{"vocab_size": 1024, "norm_eps": 1e-05, "parallel_block": false}
Each number is 500 + 40 x the weight over its row's rms, rounded and kept within 0 to 999. Layers, rows and columns count from 0. Numbers have three digits each. The size before them is the row's rms in percent of the matrix's.

# up: layer 2 MLP up, 192x96, rms 0.11, rows 20-29, columns 0-95
# down: layer 2 MLP down (transposed), 192x96, rms 0.153, rows 20-28, columns 0-95
# gate: layer 2 MLP gate, 192x96, rms 0.116, rows 21-29, columns 0-95
up20 103:500562539472507463517560478502458492562508432487527435480501483486517500591523415552468495514463535534523547530515478460493530525460560445441435495514502544531465464440497489545462432422452529520489489459489438507544511439520453506516545446506555555488453459533518500590497455420508509550
down20 104:538512498528550475588526502473570449533506501505539477481540537575488475510445447472400487509554546485496483480563508464520554518467572493510477480528501545475549521471459510449515548526440535450454475438498463467427552495402527516516580506503496472546504466593492473502505445454441506525
gate21 098:596515546520528468473479505448522514517528517487456502489481423513533452552489470437445485517567496453468514470481530497532526466496596477554509521480506490562476502468495560441562480525577493479514467512435523462553547547540522449556557390454463475466519565465517489454461501439470456508
up21 092:529488523501435545553542455564503515492440536430579535491492518414499528488557474509510470434441457494525435543488502454503406550511464534488462529478519507528473435551492484548423501493460445491487523478515512532525449521454518567551446516563495506524541513536483494397545541535530506548
down21 094:467511499515441514485581382578426624437497519441495523465515501462470524494506475518555454475480507476485458515516464544528542538502474496504453488487551538507451542503489492462504518536464546509468566415509552535513539528556493494519505549538493497463440452430542488435521547482479483560
gate22 093:525513494477475522531499523460474480508482485524479493524429553494463521435523546601448491493522501544487527481533434567485470498508526488431498485546551521472504507442464386554484509550542515487496432482510530435448500593509475561442565526512551526532533495527446430455493522578577496509
up22 090:518439499492526494434496477546471512504504529462496507543530549509511583581528502479550526480538501544488497520401548490503506466532500497563551474446472455523431484528508555456413429510501494518556627537446501557493465509473490486482507539449454508496471521475554486422564512474469536432
down22 093:509524467541435493463515432461499480525567536468387446474519542467524470512507552502559510515468537568548461571450524492471455520535473497536446594506447505491502446465483498538507540502532466432567466480440502593502523504460512493532535470485432489513459519477535554500571430518507503453
gate23 094:550484471486561485501447512468534501489513437464571471552455487509416540525513529548480458526442450466513519467510483554464461551529406557520479493524539454464510524496452524552498445529488556462430492512488506440440495523504469496418485474463582505580545544527490482425463439532457504550
up23 092:555459500486553530498489506496513526497490466509614483582472472517419586536446446556501476486513459482483453495523455529503520520548389599515446511470451524507488505495530397565455520484471594454472510461448548505526470520504482512517470466487514555519538512518490459453468531503482517481
down23 094:441489554476501504491438570496487498465585478499501489496473464522440435477449566445515496512495470527465567539499496503493555462518507598562553502522475482502580533505503505480568535437457496468463473501512471559538526457553369529484478537459497503437542504420541531506481494545548507480
gate24 102:577484429473487488532517539537504509497435504445506558494531515490509490446581500483544443488489539434505449494482523570557540479489518501513557499470512566448482524498510482486513489542518550395506443437494562433551465520412460525497466519510506435476549467459525527442535401555522512497
up24 105:458425469494433560527435559531513515518549484466439419509474465574468411520444549442515477551519466529434542484555519514562503498552477557470472483564471487506572530547453561467506533463502504518479455508519505555603530476484484481517453468540465529483505447475492558513481503523538499482
down24 103:516575533456443515437501571451455505486545474532579501479522466438463534424492512536538472473506493521578536457481498474472507488470505420551560504392503535561540513530536512502437455481518453468505533470509531514510498498506471552540588495546524536552470500514476430479462468462585506455
gate25 094:530440543452500488461506483538498462493477499507557479474494495472451508468453437453564515463542512402605537433502441452492480470515511480489480553492485573488522518534519523469515510584482465467537451515461468519526516500430481527489527444550527544515385457516574532497545470526552571470
up25 096:474464501521470477456479568507545554481474525405456498507536585473504465512472537495501433525569557471491437515509559482552519471481452497474457511461581532444574538501534482495521528486569515515526522535519511459512552532551530474420414479441544535443484508437483485481433504544572489518
down25 100:497475501522442466492460428512465482527405476476598466475476486498462522444411502481540526500551468415563488441535573501490490485483509486420521547477498522480498540531447518531542462543502517508538502471473496542506560512481537548517553474575546492498466523577544444449529427532531527439
gate26 106:465494480474479457420559534488523482495459536517530501527535490506416487526499548507539493529502495490403500552513540534475510498508465452445553541537479516530466573493551462547560474496505480473462477541474503519463468446501488521605505516414366505526473557493517504479581519524553464574
up26 110:521586502507446439523539488484530485454458453530430543517538486564550546497424524416435503494506501459483525492520532449617492544422548502554525470462414517488453527508466550487482501428527439496490489524457502494502594529546513446537485507479517465509513525492541542536514498474470470446
down26 109:477501544555539478560479450532547430526488465462426519459539495484533465603542420440571532484512534517549523484542481457471522499501565455514557469450538498526518452495527493434497463460492557469498458472529453408550467470519529521493479479573606476551481478477480473509510503464468514533
gate27 099:507528466491519546475522544459547482500492541458492579501487504517541524480502495466509544526530488436462449481506435487580488497400501571534522490502452510561518486442525475548521550434506475521460520512526493489526608497605537433543476506481547502511536512415569473473514400457493533521
up27 100:441552521491405546450499441517482462485537434526565482484480530470504530518549507498480582542432499382412553499485521512483489482493468421493465494491557494512531521575531511512434472510561501507478483549532537493476545502443514457570480478513499537500497499582491469527531479415490542461
down27 102:516442510523473510445551486568458612456508487534535520478474496510505427519516472527523460513484522472505498464380548557514374514508502520483483525496474404459466507542453526524559526435504470522564504555469553463498489512443529522424480528570515505553474512537496475495513525465505453498
gate28 102:547557554441506498536544517593538526453485508519474509578524520447467550532522468547593422519435556456497471464404546473562525536493507459493473459507505509546420466521473550571519466465508496469479532496477418507476482512526484477544494442453450506538458501509482511479543537436469478516
up28 099:514458477540502445446508541526464615405491516492478551484438431475534445484490516441513425526518473459435505449519536531544472524476576495499510537507470483540489563507491502478498391501546472506520513566529517445509523508485546504492543564507422446492535530582543537524519479513481448488
down28 100:446531480579520473487520517499423452487475496477526550445494455544547464533443504426561522490538485480469431512587474574488469425470514500584524498515547518446450521519539453470513479544463500523455507464516578459544547453458488520501532568561559474449545508459516543477459497521461538530
gate29 094:580477539422504441517503501534462479477489551502422504500463504501538470506506499576528472514562507503491447571517493499446569580501577563550541536497442550588481473508447525477505427512468546430477492439487448563508536469474493490501451454558484521456501509476551496455499513419510499475
up29 094:580516455494494532529506491548445469478458483546526570514506528517505518472471438448520501465544555520510541510546532514570495440473534519529457553453445515448519456448512405564568590487490492565470472521426487505547471493470562497551492548443497476506483420482535527597473497525480498510